config.toml
num_attention_heads = 6
intermediate_size = 768
qk_norm = false
init = "normal"
init_std_qkv = 0.0143
init_std_up = 0.0143
init_std_down = 0.00271
learning_rate = 0.00399
batch_tokens = [8192, 16384, 24576]
max_steps = 8115
Each number is 500 + 40 x the weight over its row's rms, rounded and kept within 0 to 999. Layers, rows and columns count from 0. Numbers have three digits each. The size before them is the row's rms in percent of the matrix's.

# layer 2 MLP up, 768x192, rms 0.123, rows 591-663, columns 0-191
095:466535537512459453487528496545484497492510516454459514535615543478494509471472471515450542496484496563512502463493466387581475454560478505477553498494540532472539511545498516523469507514495534463506537498506468509427489550544462538448520435490465554514482510523497540498513493526536454553496479487498581428433477514511530567538536529537498478425453586525467522530504561496444547575492514465518575524583526522505488385532496519526488488491463493496457585534468449425481435507543526463520509394509472413541411516419470438448557440518463493458528509549509496512509485500524458487
109:520469492500543564512524435532487544436513531467508482506506504515516403464477516442530528520530508524470501509516482535572446537437479476461530454541516517464487569475557570441540455494531516544501499472488592527543447471446610454592490499544529534556523471472485459504470505501513481518537430455523514511461487468508432504538453491424529509492484546554513516519554470478457490523468433474463495475505432486507549491551485445464448538418437534614477547484563476506535471423509513523531482524588401537535488539499493476546486570483478533517524512536393523448457523486487509459
108:476522459568534436449541452504478545482567473630573495518516532557480502458544522484534494545460541471451569497527442509483505512530538529421467522465434559502502452506506463421526466518508505465618456413532480568480482457490536470459504468515508445524481445559465494537595453529560512521507496487512511531502495459510490519592534491465499445469462533605544527463574456458554495465536502488528456549509543516470482485465544500519508506403512521528534484512518455439449480470485552482488541459508456465506462497455536474484569547475490518463529465477484486403516503498439529480
100:446504460484508453514539467571452525480498551489556509481498531450575541531514514585574435579483485495505452500534401447495498480542542482514558519570461520491456467464536493532403502501510480496537482498496528424538535428571544524461479459546508477478477488508533561499453436512523486516484480395439525468512517532476457513477513571523487430521559503604486539477500500492471470510519404521504460464484552485537483511497509477514487563545431513533483595523551514498532516472436512470457439445533486511466522528537442514545490510549525463559443523403543522501460428507560500488
095:495525496446497518525453507509459481517534490547541426541517525460482569569435470556488617470480513527501554430510416493428474469528412486484552565492480531523481530532493473531478466484491571547471490502459516482510540445514476493478522563444492459508491456545524478474497551506481461484541428498495500453552458536478502572524567560466559529432506467501464530548520498527499460505540467450529496523498495477529497460479432540516468528453464499565511473553482454508557546548528542454483529547507550484489491586539394497493493548498483533468424445586407518517485598444531439481
102:512583415505534466596484455475503499477472548473483554529544521468471495463463485554544524510442525454441484499495530469537496513538483466509561530484530477451580465464476490504532547473495518538519439485565499584477553498510454452488455541560481451495508526437515553476529519518517476458538461515420498532552444443458472514499413443561492478471529513476550548439532569518512490471532568501466426530481545600500490545475485485479485491435532528583506490391499499421434535445419563480552532522558479461432508476526535528454517524477537478520487480490484524491485499562527570528
101:437450518475505527419469569572426436503531489512482486477459469534528549550459435530502449532511532399449488540499509532546487464492493468519538496536496421499489487534458481553530447439478453493439502453514523539485531496462448517506504445597531519528475567473558477520496439556489474464483538532521553544545513561485577520499450494506534486529452529592507517501471514545521496499547551573472475439566469469629517482468561534471444477498438536486509480582475496540519442514481491526532503477473509498455488454461539461491468441404443491492533477534453542518510499562519424513
100:503499515559422486475494466533488483499463503469570452517512465485460502548528543529473561533522494489480484443496597497501537538517578451496457513502458493536501528487482416450486421520527554496500413508539534463490510510521498552548501515475482437478554499492497469535465453515533504547431427496426472531478529476519454545456526522469461447499471477498519480536468512563470471583536504523465411447582503513496486495546564391594471476490444535445481566518521495438506528620517508448490561544456458513498476509525522475421585434481521505514528479526444555427522472558500508510
095:535437549465446503561525509500506477561477503486418598537554549550554444444499502565481469514549526567556508535518472474574446495503525561540511502525502467542488517530466531493457472471472482512523524448475517504458463472414447379505499516514439578516521484519475470458474500523504483462438520490474563548508505418477540425533559512464512519561445481466459484483570546503489538511525495521534460503440517459469469502505521573554473487485485512477537464550477531535524509570531512452539431497429541546526522530434427478423510494472489572490498405507519546458525474446539455446
122:517518523577539496456452563503467489487462502370455511504478461478531531520444458462516485553459509514440433397496492451506486470453513455534596484464485530477499491457502447532529525522504505549458458510423534478524549496424439516457554509536571567478496483481542510445580559568536500493503573512490483564475564535527454507478508550510523474463527575512541399403495486555513478467536564504465546454462511586570468539514486490453492488509570480497557476548488501506473498458477466480463515445457461570485513475495471532513496445470495500497502502480511584559528552490535521491
083:484517557498522548557493468558504530459492474547461534457469552589493436460487494505467543508499465497467542471513481517469553451485473478507552500482494503437492533447510495496517401538418413529503463440469466504540471488531452544514515540514497556464534451486524506476456530473522500564548475489431448476520500572512505489555452500530577444512517508554525534539529559450503546530446460514433518523520494436454540426469554474591473515539404483529514563494532519463528486548479501512599497470495496479528503525505392439475433502548491529444559577490509565541464474506463524408
096:467483506501547453450511477481494519509526440536543458534497441481510538495500482538545496579480459562601529517476526469450497522524475563526531579464476448504537478563559480513497460425481533471505440473490488526382474471448440520472496507477462517525479542558504550517440498493494490502438494474527522552486552486529528489523469554448566480488447403532468542471491572484527492510458570439475461479461523466598488564496470439511408542505492483516482519513459538540482511505438451522476501410506519517510513564486638520449520493554532501543480563538446512458494448515568469515
107:550510543494478475504435569506493491556519544546541500509501465492449513437545520491445500541465540514472484489451538397492486486527487446507422456565480506511481471419468515568439569516483478436472481508541580525536578539527531537438512531447455487507514491566512512440507536493524515548530483518528479470480441558455498450528475508559495510497429479508483522457453425625493491571510564513481515548452429611521510557486509430480526494505505468430534519517472454500488479459468549502544486475525440525485480539504510519515436429485543478501521445479562554512444596525450516508
091:536526474482483530516485556464584487507526413433463508477504517498598495463419466521494501456432545544574482519524513504477490525511521548532522463514437472464482483435497489529529451548451426490515451397550536424472490479473542469441502498506517507552482552551536528496489475516572459537565534569448461565476496508469492502473514495481456508619513523529524486471457502509486564416458490537479520449520504489575493591521515491469554490519484552502493505523521407523479549433387532495530518591504541521459491481472495520464538488519514424502496484500563415555521499467506485487
105:499520523483525463490573449474508516479508549448482514497482477497504500455554451416492516525490497472507483424559581544576485505474518506529522511509559501529501470425479487439525487454412521492512465509589494503445543473466443483465462521565401545465577573578487551462427546522446545525451495475472571511579515472458567552537480502515455506533472434443438467499504507500511535505480509520534472508503484525515487519533554498473495513460575437472481511460481472527496545513542509420571513485521525590476532495518539550476372456553559469523497508403486510531559520517506477494
095:538511504449526525508572454484504485554465546506499432546517504503440447544520460534497563613422536530487493526482470509469466416452508431476537484517483472501518476478443491474515566473461503516456479395497462539479521476484422449481487540512490573507524426505482456507556523524458435600497488459546506486472500462501532513485486460533506503561417478505548586443590532500544486488485520518503514563520441514490581573521474462500513514564494463490506510459576502530498477534447547468458499440551449500519490472488605474527426497459579496527430478483522548514496453520526546466
095:475519563545549498513543411485514478548539519504408546559486461477548392498514498485500508543509510465506571410498496503507517441478505481418551509548521553481425551472538485528498543566522432486510506435483495505573430515505470511488510496477440474503494516505485476498517509547497577432421535495518590489456542465532531473581472480514484530487477524546513450510488444517547536444455450503490566524521526523490489521529508464526471508468548452453521473498523460505520477528417408521490419522418440537565491608461529547525433446532563520472471481488492567456511515481519512473
087:558523518442573521537438480465526535494500581538483516512506469480454447448518529489480509493408511440405445463480551444501472456505512510449532491496548505518507469486437571460542482552518537500491447547536479437516428527509443507478484507431517615507519472495535559427475528504539490472551506500427558571514490463543582556488501507568425460537471526577524489506506557482466513584560521550498482536524404507483492491579435476549446452427483502466486459528521497509493459493500488489545499454507524492548552469478523482421485497465541547498518437510529508418517499470536526488
088:502568517501484539542511551547548533499508428514492456548535427504572498512463557570487445494436544561537517488492519442516484569487552526554464472501455465559437510513524516442505483446503542525497460484430508578491411536436587499536484430486564466521521511497442505511471502454507544519509486504533485470450442525485437541459562436437509486457546434473517536525509519551515559478495531480526510427466556498495491508479457552405584527501512480414536469526474588518504497508541460526393555501532460527540494478431474501510535508513473501549448508518512485425529488490519506429
095:480554468500472404506418574461527504509507540493458476468483541454555493528500493454458504548559601447538509524516470442509458541487539471479541524525519565441552419493470482494523501498558523505508487453562560477405523464543434480383521535462451460517506486537488502568522440484480476537479483429503510521504507455483532543450481571572535471450455491512522530510473449512513513487550521539519553484433468499557501526452506548515462525497430468489435487539553459456439503538464549448574544460525498495544495539472473451540546571496507515446577493513558545471440550505547498508
093:478492452614448486584542526522474561481529450553502479504518508513400539483483507444518550508457483508407519470473431536565468450544554514485471487467502557583506458506473408471485491510502506536548453494552503503461489474543469501447434488536449525466505472472513469517546433488468500519486461463500504467472511461484498469455557493551483492563523527470481537532512471465525447455466513510419537550474482469530431567536479543457487532439606522507536491551460511531561464466478592438509562487538505449553495457479524476546511587491497514540504610507457528513517468560500532449
104:572507507519421502515420503450449511492448545443397540504468523430483485455515538496477490460470459514507403458476494504518480552539539521484497501479496496473530456499489489579566441473509522519502492581519511571586476485557443540442539493449483559545504526480548469530480436515458452553507511528468563568414445439488473541465528521514491476512463544537542518491454490523520557535557516515529472501519472568509536586502514530559560459459518524450531488426570522514413495556535545416500547445497479497521496545463482525508494500469456461505457465531577523483451503527422514534
090:549444417438499484487549478571495517526574467539535468475497497527464502475490499441440551463470494502503601491485471458518500489493520547479513466475523547477540502499537520540540477493536514567479537527506516490538466465491492462522491523523484473456542535473475523551498439484449451490511539421469629467460544483492497551505566502543422448492449454551475547487500464470541538425544464475540486472479502539471486457468420495503548514486452528550502471467536557528487516437554570415507580482531504467538565535538555428492456514467442545488624561538412492465484533460502475529
100:498493451556500555488541561498510488418547516477455474535491414495472457466538536490513546533521441528495536479517508511456510445554567502533467538517548597455515481518410472473468521543484532542490456475557480516518512501527510499527497588566516570443463484481503461490564525497453434618517470465553470494500496463482498423436438487529521506556417527474511487556517503486444521446530541479540536511453476532511490574549438459452494528459489521502527567411555474503481491453446521577462457512572459549493466486420424491521534547484492498557488480485477480565481567458483508512
105:580506519551473459569452459502469542473484481437491487554437472482469501452492466456511516501546533504482438567523549508539443579509466456436477484510575502593432518444499454473571539451476519559482503521520529493475603559526474531472495521448470566457462445453514606552516512461482448490562575485495449600552449459472479483457494480501460479489447559496445500570522504562465457528512501500463510484483493506511470539534523458535482530550427510456476516460465461497531458517427433461521554557494511563541478479543537485578524530458460538444484492487492518549492475516520504483
102:512449512492522534545516517530499544556460565565434543489507517462494500458577586460537484479479540523465501452497502462488492482496513484497531408479476555515488429565509492523484516507512542459436492432514580493505479528491528459502482487560477500514527574574428467470540442536479502505522510442523501514454480491448511490487484498420517519507425521488510470569480447467497488496541512503480452567500403492476529475476510462474545473532379455540528524509589501431524458501533573451542518501507429443505522490482458533522446560494543469541529547496497525512554412619556501410
090:433537422507456420506463533460481497503496539441441491536440492570432540489486500500520560488482524579528484459468503448540454523531462535448529516506513463488502493525483447451511577550461516482530542485528525468517566502493515503475498580591429494465560447491497518491437526566507505487531470514514516434488533575489452595527476469454552499448443515432479466505472524518467536521502526593534476556530415537454563508499468531496501476468514536533442526496503453447480454507444566509453552494499508471465536463447510479538511499465476580478576470503554532528402572548571489511
104:487463510508494565542503512471481487546515519508586523590508503522470489476528442518509555431530512486484478546520481471483502459445509526514505550442485448496549453525450450474452527543466552462499481505491419512481580546607479541422525477517530458498517402481531513596524590504422516609467477437484509487504500448441485465544483512493496530508450504496471507522501469490492482478505481461500486518517483509504393475498528448522478558501450493498488393519501460485554508434510550474508537528536520522620514548536463410540481523445607473536465500487533568471497506491459460471
100:460488519545572479423520474495493466515502517517450499528535517550459519490587494483511521514484446537538515491488528477603437455521402439547458521517527527526480514460468527455474579425514456485493442460544484508451524510516450396394537563539448578442449505515547502527555505508519502483474499535498509503513536508505451514521511514562522527556516547511505555464548502463493503551505475430478471529569491543520510468450519494497455519506573505605524419505480432470479469489447547528472536579473457430514480566517507423547482510460440557458542490468507489492414531476530516463
100:471460493446613491455514462514532543555505500535486497513578455447460498508493515416446543478436472519531487541586497516446463444524484480478435451491471539561575461482517442477473462509504508454496485437496480531486454482507532449522540512414452481490511487490549572518518461459556500513526541486420597539500488378501444561507537621438535475510550503540464540433486418459473527540473522530487521508465484495494512421522469518532494509430506530539522534566554491535493524499591535473470536471485561494503537486445521451497469496500557543544478505482521540495434520512526510486
093:456555559523484495552559396493457418504452463495519484458490550492541499589486551405521473530518501462446530488575426519494560493535530485526542491501565470437540528503431462548515461538470501503488457489462499536488411533464516473438452568502454554503481483500553527471547516538427556556485510515533510486475531473461523527473449491498514493540549493486537525527476533492525485510538564528501481476483432569485467514523538513442410420507500454506478559412457438486482457508522572367536481535520453515544553490521476482454489469450529519548559511496469481502538518561543494494
110:461465460455458557483490497578487531425407555512531442501518485548477533525574553524470487552456477448455518537439500500572463468574539495517463510417457511504454496467534448550505502474495541461529488420531579504495529525544512492468525436478475439435466499546521512467490505519511500538501530528509565436517519447496556493557547518531512544502481447533521508560557475453491496604471492543453430488503479527431491492482577496494565511472488505549449521489511511381444488525484485550497518513528542505403496514472462553375536521500502487519512487468559519511490462567517450463
109:517506498518490489611573542458528459488455461489548510505465581507559463528473492467574504484490409534463436481504493455453508512485579520495482564482528522470537416456546559459508484411491511500478480458507481478468498528451536456504585498432535548480486414446456523486450488528573473546431471480463542466484434478458524491498435585554521514526459498551494552476510440520479516507465530504545547519554477492562496485496502511584440540482467524534502515534562578540504551435470521390498481502547461524501510497520479461500537524471541395451478533570493510507486460505532508505
125:522468496465426495488537479542500524482436467513484564526567556558509476509479584464550482523463464450549463489504480497519431452500545485443524493456506548534478486557540531525502569563516541553510522500513598490548545459459481462484526546539454516538480492463479538478453468487466511466515541454478444517450540531457566535439505500453498587459496528456507564500525492466525510523497494465469525510483447500539459507487539518565587458497607519514537453474484421479428475468415507499533473529444590446453517513534464524371483505454529521468531486466540571499428477478510431533
105:510546495468480544497480523517377428530531481510472525516558414510439462506502525530515546483479458524516511444505484503458450440523518478496509483533555462499537483494610534515487498436500551620540563494521519487505526443487488444493527541521497418535410511498502560488526550444460475535461538494480494428499497446511423536463488518464438426443572524474500559543544531486560501479569525477507544498520483539461535506471489490428509564518536578564535517478452514506555469478437518484430548496524508464464501467462502500451575459466470498528458494517441478516404524526517573537
108:520474553491504637483546514474512479465528409518496518493481466520534479497530520494513536489423526551586439500499488534516549449541495463564436539472513519499519471509502486526456496454505571485429530453461509479573466518531512500497584574511485488500492551514554520480546608494441518525447503425525503471496514524487491497480463462478520484430498489541459554474494541422500532539474481459485438463508514493461484475509537472477516453500545483512518462554504462564461527579401471511486444581539510479474559424537485585484484517491478426425536466543501445509530436499515396547
102:510532521498548497511427518566546455500516550514407484537550521562439467478457526499409561521505486413513591506469477462451448454468470486501565518496521499549518540434420504486548544451502463531468507557504556574472490481477502432539483482520480520514454516513490439451498570549512518510471494581466513518479465609506494527444448436511518473525462521494535481515515435459484453485525530506500519493505471541531474532447470572521581476470444458571579509468522425533469501524510536441549454495500495545488490430558586510524520554525487452494485483536460534545495448452547430496
095:508520466472536478575483571517544461472515531499506537447462490504513475549494493516462474468541412515461539517475547496496481464489476544493471428526480586526509461531429492558513474498507484548558475439468534502499550598494489463557509573525465520521447412516571565485496406545539479525539504515532450456549559564406485506471452525468529437487513535532545460425485467531430487441502459523544531498465455504462518519495440577534573485533473484448523500528541506501497449546498550542559500454513540452475552488484549464571502550498443475486490413504530501558499441428438492499
096:477465506504444526457492526436540502522588475482421548542425479528505495562405454496517596462423541485528494576535534408475542482493544517531592471540495530549536488480508534445462523494482552599493544460493503439450474486523465520458549528478561464527489425585549513470512501478505527522546481454518448460456499472526434507480479540520505519509507517480504553492455480543486498445488475535533446543557510466541447529503522509565456571484460501441507508483486473500568413504505571446550456491559505522461425522543481544467522484541574520502518464466464471444507530499546499438
091:536529487568466436568517517516478504436536515553472469546453535492498512530521522462451475507503572452434566494478536421478483543481496614498457444564500465465454516468446498480510453482477608510440442523469540505598490537507490512559520488529466477542460465521542529519487461538483525516544510459466560477523461452504515496447480523524442505467531466545535487521576542530480513476527478498510467547472477548507567463500421535496467484492461504469456501519479520552536428482455513451547474508492408515446509492571594538570524524539448449424523523408477471449520556494482564548
116:530526447560483449448484498493506462496532515507516542481486495469534523484559501515590494501531488536498533446510513509494476471527494580420467532502454530481496505490506480504477511563517484522472476443485428494514463435444450459555564501437432445568448475507523466538511537523574530533463480462490483462560546546599500586473518501501456458479471533508498482511547477466425559423453549467511504592534491446498531521480478568489520595454542463510477533563552469467482459406420483455479572503521564487433508565521554432465565443571520504514535484484463452498519499444505522492
105:578565456437479464435496537518451453489514508527520531507533554484466560533484608547473514512511584525497551498486515546564419466488539525478533442481536553541559464528525449512517496506473478488472469521544480507469526475493469441458469562478451519541492504443492551439494417429453455490545502473463388492507489504528523507496491449537456506461479470522470500477500515548552438435542540504494475561514487534552493592457492517543551522517529457464532516558450444491405462503486560465538554548457525502540432498511537566444431475444497504585511487480509567533513460463541518538
095:546485549509539493439528411554399563526394492499469527489532511485426571423533514493550557513485446534534441541540501441505469527552515533476524482570469520459493518503499373487456504498484509507423462567509520557567546510489448469488478476473435545522536482447519497525461603434505543485498542427475424484497514445481549508444492518546471474509483483493468455490464476510475461539478532467521490514466518517576506424594513512517523485544489513454463481512480436530505546448566528452523527496486456540525560498512453450603528492542495464536514500481500483535479507489490540552
103:505606502483533541534418505458538458556478521486495538477513533462496538555469450530444539519480457534499523477439503483562482471457567480578498486470555467522520461519401497548505500485513507510432461524558533510505532491413486478484511495479420489463467455532438419486492518508490468476555502505508573512447486444559536460496521438533561524525458421554514442486523557537482465534518480475478525568567489475552466540530506473548532500428558544508484481496613413390515443568512527527531471473476489538461470548526557516494477423496470505556495493554449514522490485467459488476
097:461493523451551452496530510529448485465483482474537464528554462530554434545516505549510505475534562515477498480460551523470476533563435568527465479519469446520444541470504463524525417562496506511568459486385447449492549499459504534550449527575480482495498511555534533514434498559505530530521493437496450507479522463469397514487472539476435480522561590441526547487520524472502463481515508542402534559531505467501524486462488506515485466524481529540467487500566464528483497476514530565542577490546502505562508407466475545478498586558463500564435481555406493490494499434469475447
102:519484545487486480519550547472499493521492437527516462554496498516481417516538434459522573473490478448541453458527512522552505524496594475564568548558520463470503537614407512408448516506572443493518518485489469537506506511534440498480468542457400448487404455513460477437440519456498424480462543447524503494532510442526493538506579519430495483479454494501497538499500581560461500493476476498487453555553508487487520515506492473509491537419517499453538479525493466541460537492424528480580539541498448502478515507499553489578610527503456557473511526519534442537502511506482517498
115:494447597524477507522516542560485536463563540511507481540477519513461454471535443515475498488476435455522516429435457448504555534531492395457507492546547516491506593512543457477476508543505468490470427421466533511459486500476455504448502490510495518531513489526518564489531444535479481552543522507459560529505504493509505525524473473486500514465500514500496488465509465512492527517518521539482461461554389561474498522489573520530541566429403506535432494524495393454458496538375539444513575508467496461547470503527579512434505506512517497432550548448481549563475431502519451548
095:496502504505478566598462536514443499525476431497480592492517465555482467547516514556536587546558376480452477398460531449461518491441481538453497525469456491481571502577537495525515445495546492539538552453447485487522558544481412555512491554550485408515468458551476500511516492499476573506485486487482498487544554535537493546506494525472479481484492463422485433423527513524555465457462462538490471471462456421491459491526512457485509518494501482484482463484497447495597483529492560515488521557546504490443462442498503525522532563576548562517519502467476470550466474486570527498
111:498488510455441508457501497500446539472524518476433519539455543494476500483520522523543492497463501574493541471481454486474468552483522550476493493488503488554516476608473514523467495454468494476494581542478604480526442542529476493503562512605535522496457487571507525482522418429527529535474554483535559445594504498465410434516528474534409501491469522456486552439469448475486532471500478466470487595468428588546504450507444531527509588460505501518499499454576494524506507525471506536419516470410480536471470427526521501528508545490476543483574549463460524493468469544501540548
106:529497453480462443527462486564551485472411527564509551504521440493566509511569486487484482575431478450525474455481522511516470576491482511572526501565523497448576509470463462525513447517524456545520507406461427498497455404584509546492524580458454505480518440451471453515469515519589481490488491501479526560469495561496509430526477520510536496508500408509468537544474544511479537485482511573502459412468521413478514533474467542494502423478577563549450420574478531516510513516502470503526506488467505531493508499463512546527493468512454594517503574485524457551521473502525453490
091:525515476502472561417567494534521525485541486427480495500518432529496566511515461470508468517388543584518503491494448568491532560595543491552467485514506504507426507428530487512512535445500502515470456452480463468505518568474475447533546463418539517493475554493528503458568567515553498523501518490435437504490473555517481520520495501483597468464475498397483448506572502450596491496499502509500483460459546490500509470563530517479455438477539467503540541543500486472385512606489496503486527595483503571506520436467457532512494477486489458470449512497506484472585485528520519467
097:571467564475488542446516434540491480536538513462526546448509515420491556530531475563476441501460535466507382482549521466527480533559460432534521525508527560512437495462464446469554498488493493460454430496541566555485472498470519455452557500520537502438452508503497441462471476494482472579595496541485489482554511576465479449525526472516524487420522519500452513535424503533504496516470489458540507570558440567576546481501545485543504474493456513564507562567503502463521520518489539501555441489490507493530487502466432527504527392539461526503541557445457496570486433533472513489
097:475472452466420453454502454487446474516477506496566567486537578481562512545516524462590449576494544425543500521467527530503429474581461497536512487523544513484570457481480429488492465523460436536482482553454578520519476437466516519521520489527493467557507469455550525560503602487506489494520463516426458510410559502457517473524456501420467467556486481449544491509515530476481432578491521469521526576496455535501529518480492436517527528485488513468530506545485457504494500473475546549537503508501478574531478534461583467492527436424462575538519447542458526474531519522448569546
107:459461500502496501529497401507490553513495428508578475471521498486505575493537529463478480444479563435458484461538509528517455514565521480539471506522512492512524474461474481592488454524542530473473455589509434502496478545469549547485466514453542418530552566453603512466567463597461477505473515507584552487481493424537499535405529450496479498557439502501497515454497518463510476516489475425503469460585465474467526444438511516564553489522453485456471567503485473517491483502556456525548552501531510482528529532478512501446547384536508451484527540539567505479554479527464499454
093:586420539506464479483492429484561460506538503565485435502483537502490538457517499416494418545479465487513520511511553589468426528533437546499532511492499477537540531458529519537482521455562554541526468490492533515534454512491447492441460496480461487527511471496529474526493455532448460535452477477444453420529534428439508519490559453478554521496482456443447477477464594515514473523574498468480475515459429557520514563489448442494453496523501492499492525502499496461469555554484557424473536473529526544457505485578594500423525518457581475530519488462544500448537564508591489544
088:402485523552487471472475503442429508459520475524530458476528494535462551482468510482521552540484548446555408462557496506495495509518517494527557531454493521507515483447470510558446515525510503525476558489514507529577499553463526452442456483564421509523475505566471476478454548586475535518534523460547498522522501490509528547407505485531453459547498481559474431543550498504486474401563442489463418513466472575478454505513484518447556520517458519525434497448459571537539532518507514528473533431533527408458563469468487500564405538511520495445587528539550484505521476470551532486
101:537526466501574503467422492401503540515493646577543557468519569501502527525472524479453577457450551487483500408495545504442503450516482504508531526549520561551559535562474555454478485520436475531496498444446515451496550540449458554404519490496438444453536469537496431522476547426525522467496577468518491463538546551474493500501479439428521484486465531440504498526581506480530462473489570445548495556519457487483541547452503477488501539537539545509512509515549502514495514431509471522473476570444567469538491487466515521509473492475410505530499490489483481522449487477491510499
104:512443488499490489497493483472516514487521491489463542476428608533511554466507512559476528496525613476460445495504516435501501519519567501515525499561467493534525480588463494457439489529547476505544438485555470511487499485506586496463456436469469490491468531558502558366483588472490568537444452453541508487451485498518474526472521539503489528538507515537464569465508498514528501421498512544548436573523427469455476437495483424462527545494424461546548498490478524540525541484509544470492543472516561422465472513462502518558434547480511430547459527445479452514528497548489411510
102:502487529510461477515509524461506417501485503481547567504469521554407490512552636431515539455509488464514586541566577447487452514446479550473494495478475487485577539535497517489513514470490541481460448502413500530507445443492504514527469520540460506569510538449556400479460504555490483490493489504506565467578520458534491528524499552423482527528466486529549485527485563554536440578478509497497557492502449547498506520485460416522489462497471484505481504555478517483430496507508520528462527427490497513488462474496482560482512484508525494544554544510439439402568523480398586505
109:535548450519473548518488525501565457468553462522532470448502457478492506557541521471510514556453472513521462512546536555509422406542498512481550489490506564442535481485415551449472516500581486493501506434471496515528482487488456493490502512446495483482429429524485420494528582532520461519508424508471454464475522491470526458469458469534539517541494484508474546533563484540505511520486483550503463510557480543476498549477514545513478512532528416460496519513548532384550544430509507553427484468476475531479373466582496548439537478555483462489524473500508524418577480578576554477
138:467529496475532513528530521471507541455459570508474486527550488471567520517537546491502573515522533508404499556528506418502511485565527531530518505494479502552559446528471464534445530464471512513516536473516570496521526591535466442479466503538511485444527432450567427515498486430495434490503553559501572553543466451542524537572520496536531520491443468454418497480519450495451474516527476536542460469457545433527449455518450483506384511506487522532501441537503536497548469488559491526490447503506525476452483467502494468519467530410513519533502456459570568488421415465584473435
107:556517439510528512566433482542549452413530496518430474529523537521546534484460471473529532552431487460500432496470601536526480486483640503468479508529483555494476461506439486463506566512508506506508503458493535470490558546481502428450559497460495510483423497473476477520579461495516470447534526559500478503456513546503542535515486529540486564537501454443466467454549482537447506562520553517545483468534514494490484525422448514528446426559542539508483492538503513455495485481514491488459444454449538545433493490528500502487473452471541483495610477514593494589426498442567498521
107:492462539468431541498505586508430445477429556441497619560471530533479408519492525513548592470467437425472502522493469460550444465471532497504531450509445558511531537495489488575482551570485571557442516568470510469521508529519491502520490493557488495559449454416503443457546508510468521458518547458434536535447517477446510525451394549487465490451527526473471505533452462466506465532541545549455469457472501444473503500544474483558483489535528515557500510584554459525486457470501446541524535475454492533506468532480484494468518459520485541469462504438497508498533543537562509472
090:520599473464490494500518469483462445519488517476507553470417519466532510473579473525558506509360518479460495466526517478459427528576443487508540501467440547557525500532499517532501500564533525473497499515581512500455498468511551474503530424548510575485504552599478529517531507476566390502484502551424455517525545495447476495451494530487421396528489493576548488483521484485539589453500477520509458476484461487531450484506511485503506470459492484466537563474567473454516522510473496484423491481490510479466614511499439510517513515448526477472424582499500520512477455565501515513
092:483532557462500480516464521510459511520460545513511470480494581492468492435539585507551521473516546410542434572552533483498512441532464538479525529457502567477476498527423446525447496462437546515485514521598546482513590516609594507509566482459526516480445540430538513510474513441563458503463496493494482433463506516474499489480463516551494462476556493490488522451497502461466425554419487516467536475526516549514432496454467485447410545471550505564502492452420482482555543527455519498526554505558528452543506479555471525512512492471587449471467488497513457517525519511536443462
111:547457529431526528479495506508458516521503492470499525485613574600445560591485507526477454483542463445499525481523551504476448459439476561500550486550468511472584482576481480474517586432494511528473462460504468552539522521454545450516492538510449513464511494474432471491502554527547490498542533389584525452565475483421532498456435492483487473491529538498479481415541492486490495519516480421485516413582528546517482400471472470460458522483477540473539502597489468533572465518488541450501523562535457471504422502470529470550500515497497489500517471520505476498476526519514477513
090:521497522498560517445543500498465520431510486426575543489444542521552555502432536532540462483494499446434469505516502517508440468502553476488552419576502562574505433511454461506506541533508467463495540499511591537428460465535467444528504568534442547493468545571540506510532552469494425564470510406479515472513532496473520538482419494555550540485514510507552451507449462483471485545542526494450498490491472501547589548457488479479497481512453511476469540570458477498517457463504494458490522530556595537415490494444524465511433431502475489484486490458530566535420505473545477547
098:557406478560426441458474462448506564529512500491459394471507516469517471560530456473520534455456490483470555520481439467561468469531537519525559602502537491583574493557512469459450537522553524515399477507527635534475499506614412527465493515515457490523471508517519542445481523452493482508551529475545481491512526556527496563490520505427448509451475487492444482508507472512463509492441514522454473506574501422474507545499498531542483522480508474494498512459533450476490535497432479478445490486502480506485459487469535573537468499496506487555482532526578530500478572427500453524
104:541545482486518481529468523505506564509440510463431566567481509512447462451466547544507514516467491467482556536549440325530455473500546404549591561510444530588454508532482486501494451517440432468458464531529509499435518550462494451419495482451472566498480435517483473459470534568482560543493531439531452505502505437512485576470553487484461499521492535516470517539478521521469505560538520528529490535499496475529550546484500498545524473549529496556492483499504471443507514543435493506448478512518529445575516567550512439479483439504458537542482484517464530522452531469571515494
112:526553531501561510472516505563489487543488468479458462515508551497524470542560497544447466476478520522497515606481540557514447519565433468441540483529538545540453501469529552430512450516408442469498485427516525516446498410463540497456515498523555509495550503519495522552498476510458501530518544483474429488515502486524486448476469483531472488494465504547445624532436515508407481480488563491485525472462474460479556490470530521508537493485530582552417512531576465539495448487552459446485512474512459478505465441489543551509357510466450561575445500519479519506494569545523477506
105:535443524565542548489492531493526505457497497500563469531513439524520458496467441445446483522505504490447542482589503486478399522525475406561521466514464530499465466446466495459468498548501549530467512500492494516436506561489496514486547555484491432551488561503526551502525563481483498487484534456589537556442541471463552510519517518436463477545495517515506564520547508436499529504455428517401545473475490454471476492453445468495483487471452485459509506537583509499514505488504464513451519518486511425532540555486525477547549557578461565538491487545596506429459617400465514519
078:565524426536461493466497511461530450461572532534538514519453528486575511528460459544473500465489462478476511465466495509494589488568515513487512471478557445496457561435473527536511502526504534531519402538491480445532448535522512462531543533499516473482521477463563522458555470537465473516573503514493503524437481507512517431449401474536456468427511490536492465561421595452483481451529535631487475522436510408482502495486430463537508508474508534492480490519546523522497609486538420476503489549540537575489490479493477536545454515515520469461537527450541484503531429442549506462
092:441500515514524479553510511530437530450554468521531453517520468487469519550486495556469472448508504536538508520511538520509434468553523492505521475560548473453530458499560463541485491527583564434559487520592461507538529518502546447542458491426518428522548458503443505521493505491514542492503498488550521461466437426522480589509411481513490506486470525508468607459489468515503572430419451554484423506554512442497576514466486469514539498438560531512470564546540524520476517524544552493439521506514473449481432481455470476497474467426537523510457474546501433450593573512518473457